python train.py --bias="none" --tie_embeddings=false --init_std_qkv=0.0319 --grad_clip=1.0 --decay_shape="square" --steps=3812
Each number is 128 + 32 x the weight over its row's rms, rounded and kept within 0 to 255. Layers, rows and columns count from 0. Numbers have three digits each. The size before them is the row's rms in percent of the matrix's.

# layer 4 MLP down (transposed), 256x128, rms 0.0799, rows 77-91, columns 64-127
080:145095135134101161191160162063140198110146107069152108111077171193125181174151156128083132131106159129137126150157130112091055067105177111107122128098144134115137135215103111113112216133149117
109:151177122147141102091100146143152082109210090041144197157105104175083108125129118096163106108166153108117131091135193167112114147103165059115078115147142114108134139148160170145084137095151148
102:162138155075121154115158158161103089099117150061148131077127145113137143125137142126122168135125086191155092140166165128142165175149218069108127135080130065138090143084091113123167156147188065
085:122163065192108148149118117095166134134155127111188131131136116087118137167172086173069165190108064125126116125098123181066127117103106100141174100113200074082144132060083097084105148145179081
110:088098126148137086128124120143152122140160144111193143151120067100138118149078052121182194126154148112093144096122173120123128132135176120133133193147113118134115131121131199182149142088076096
104:167112168087155061118158091142073088139100112130179107138141074146077066180087139173131116161154141084145143082126117157134162150138163042136192153118149108113093045079163121142156095123131128
098:168177126114155138154097103160146108109185093117111182114148129169090146104076086138137128134129184131123107154129087095158052143106054130101124139129109178107093153132106103205149139102127140
107:089201127100175095135141099139113127081078116130124167104173119063103106128097117138120096142083086094140165095064100077091132177123118110136132102118178088169146103088133163113119148111089137
110:102145154086249152132107148074152091152178110064184135154144161138122113085130143123100175063112076153113152085154151163124156161106129126099132135173126085109118145137159138172081138146095151
079:107082103152050112168128128104136136131169117119149101128102183154110160165139158106098120097165134117101105116093140160108113117145105082153141138152145069107186143204109146158139224101091107
102:103121150087116127110149147123130081141155077110126117056087094115128100132157180141094130096113116116114140115116086153162126123110183138182144168141120136121146088255160142127119149116149084
110:146083115196094116132137179132095086061152095118134151142168130157107088115156135114092150136110173156182061134131111130150129177128132071111107109122083085079140107216102128141109107100107137
106:145099129203146111110139152066154106117174080085110111077197114168197116126122122085164164130174139144134127119216113106110168131170120233115082161146147145190172117096135129152170120137119164
097:109067203127051100088128079112129109106163089139118120164044115107101146106134149094097151127119138142100144085154148156127157132114085128127138122098101162166113126026157108130192100141166159
107:109146172063096109159169103158152147085154093129169131140164156128190102098089165114115093142159144124109107155108126114150119075082161152164092132096139120162164110054084121085133148092162129
# layer 4 MLP gate, 256x128, rms 0.127, rows 78-91, columns 64-127
118:011109135137070138144111145170149108133124117101155161103135095112157129134097137095119113122122133165147124095122069122155127138146086175102138147099129159109120145101152144164100189156110058
106:138152163071137059128147085137094128106074153109120141170078108108172144146138117154128170118118096147141116157136173202132120165121105153155139111145110127102175176174123197082087180167150080
096:116199128095134099130063139159139094151141149204100123205137118127104143126130067116155194164155132093095135187163197119114124098187171168138143060109094141101131097133121125127097128178127115
104:131125120163099142122089159135128172162141145114149140127125108184110141064058138095161117128184120123069198113136128135095181143146142113100120138115101155165150067160082122103139163077133090
109:089135102103109125160104085170195173159225159100125109168146105117076189129158119128128138167105141122197079156117101062144107116110156172199149150125117131184090135141092123157134180107122094
098:149077124141155199166114090170116131170143081101167137150097089104102130110099100217127124111136117136169104110083205062172115148134118132150133114126149171125151123153142095103094114151093108
107:167155103093168117066162092074100148108074062147150167182132118102127136144154117183142074113088124110153122130153084109100141143124118171079127070100121160098177138127156156196136158085163100
101:096142117177104146136145175185181101107137133201084134153179103147166125140151136152164139111136118163119121171110143075143082110131084213154141169086097182174104205156128052102139121105152136
082:116079133138107141155146104183100137156117129077098071107123165129113117130094147140126164097091135136155152203038111136182189140138159170178086082160133105117164112089110079132112117075088096
108:155182143114121102108133130113067104127141109156070146074153086111142119136100133154127124151147143173140186165137186083069095200150130159102100057119173142104115157125129127115103165187135058
098:093134129097111147110084139143082084146120163106096082137103170077105118108166128145162114161160074120134100094111125104097139121050179127121119144096108159145095134113193123124119156084161076
108:173124179151176105073123156102113087120123111097141156152164131171168094124106116120147128108113101083138136151178086166147155095072086172179125159099099215173150135058098104112178097171092123
097:098147151136122111142127174092111142128151105191176108145100146166138132103137218098132118100139141146118119142086179174116126107139126070122162132054146165121129071123153086097165114137126106
117:157103101129132162132093151063123140126136082093125101112135099146086099131137121120139172150152124154101136108169119114151209149171109146077051127178140192130162127090109085184122109108054124
# layer 4 MLP up, 256x128, rms 0.128, rows 78-91, columns 64-127
107:118093131096209120139115103153105141157171120133085123133134120069078129143161192160084162085105124145133135168097132145123115125209141110135152151083097115143118151144174122145106091140151170
099:128121065180094155173111092141139157180128087156075151092132131150093125139113081086102087184160148150137155118137079102172093125133129103099164083101182098146190092102101134144125115133093117
092:165069103107186119085141089100096143122106036127138202077093130183132117125151150107172092140123082169118045167124096084163151178112161116136077101154083113139126144102131123097125067053085146
106:080160142156186148080095144112153103127037125160152116086161120048099152127097156079099114106130117074103165107070074181108126206172118135112142146096137131122080160096129160134162162167114102
099:184182084159107064145097134148113203138160124100061093158093126081134135110146096092098101141139126123123158178200129171176142135103171073175135162129113123147156177148184125113200145166112144
097:079121095125091113118143165150103112093121129118136113168094140118136166137109117116107097147149150147226075129114177137074168138205178114104098144105132141133120153091108128166105113134081114
109:143100152172155184116129130113126078079145144165145134122092067174078200165125161115132117119104161191147096088121138071189157133152091203080116142136129163132111095120047102117101081139135142
097:154143140083208139136159105117087088134092116131166161140151186120175099076118181127165127108141139158103163133101143215142110078151176121101060071107095134081154152075128112113152102125089119
086:190121140165121113182130137140118075104172109071130113144142112125098165115114075080150161141113145066092144141093114138036110192070103177105068104184109134139116151179124119085151090130117107
109:144108124171185085154111195197158088146099104108125109165152110116162144135145094121137134145114119101120134076184113116132127126135093107176091088136088129179125151144127137114080150089138128
107:142160171192107155121134150091122122135176155158159108157165121169091155127107113105142189135155082169146200142128094130142097136143109165132162131139147113104134134166188093132182158206128148
106:089084131124155055158122177077108088152154166146114132123164095122061177132132140171135164142124098090116181152141087134151138157070119114168170123160093161145122089146142200122124126104143142
102:126082180098159149123118157108192124153114167094113113106146165159082089077118118135176114100107138135141110142170141125121138196090119112198156167089137150144173137094055085083148128145139122
105:154152127094097140129100139133131103125101115192085079146131103123167107116057119149115140141148200131118163198119082110142182106144127115057119100152113174140118169105112093197116067167109161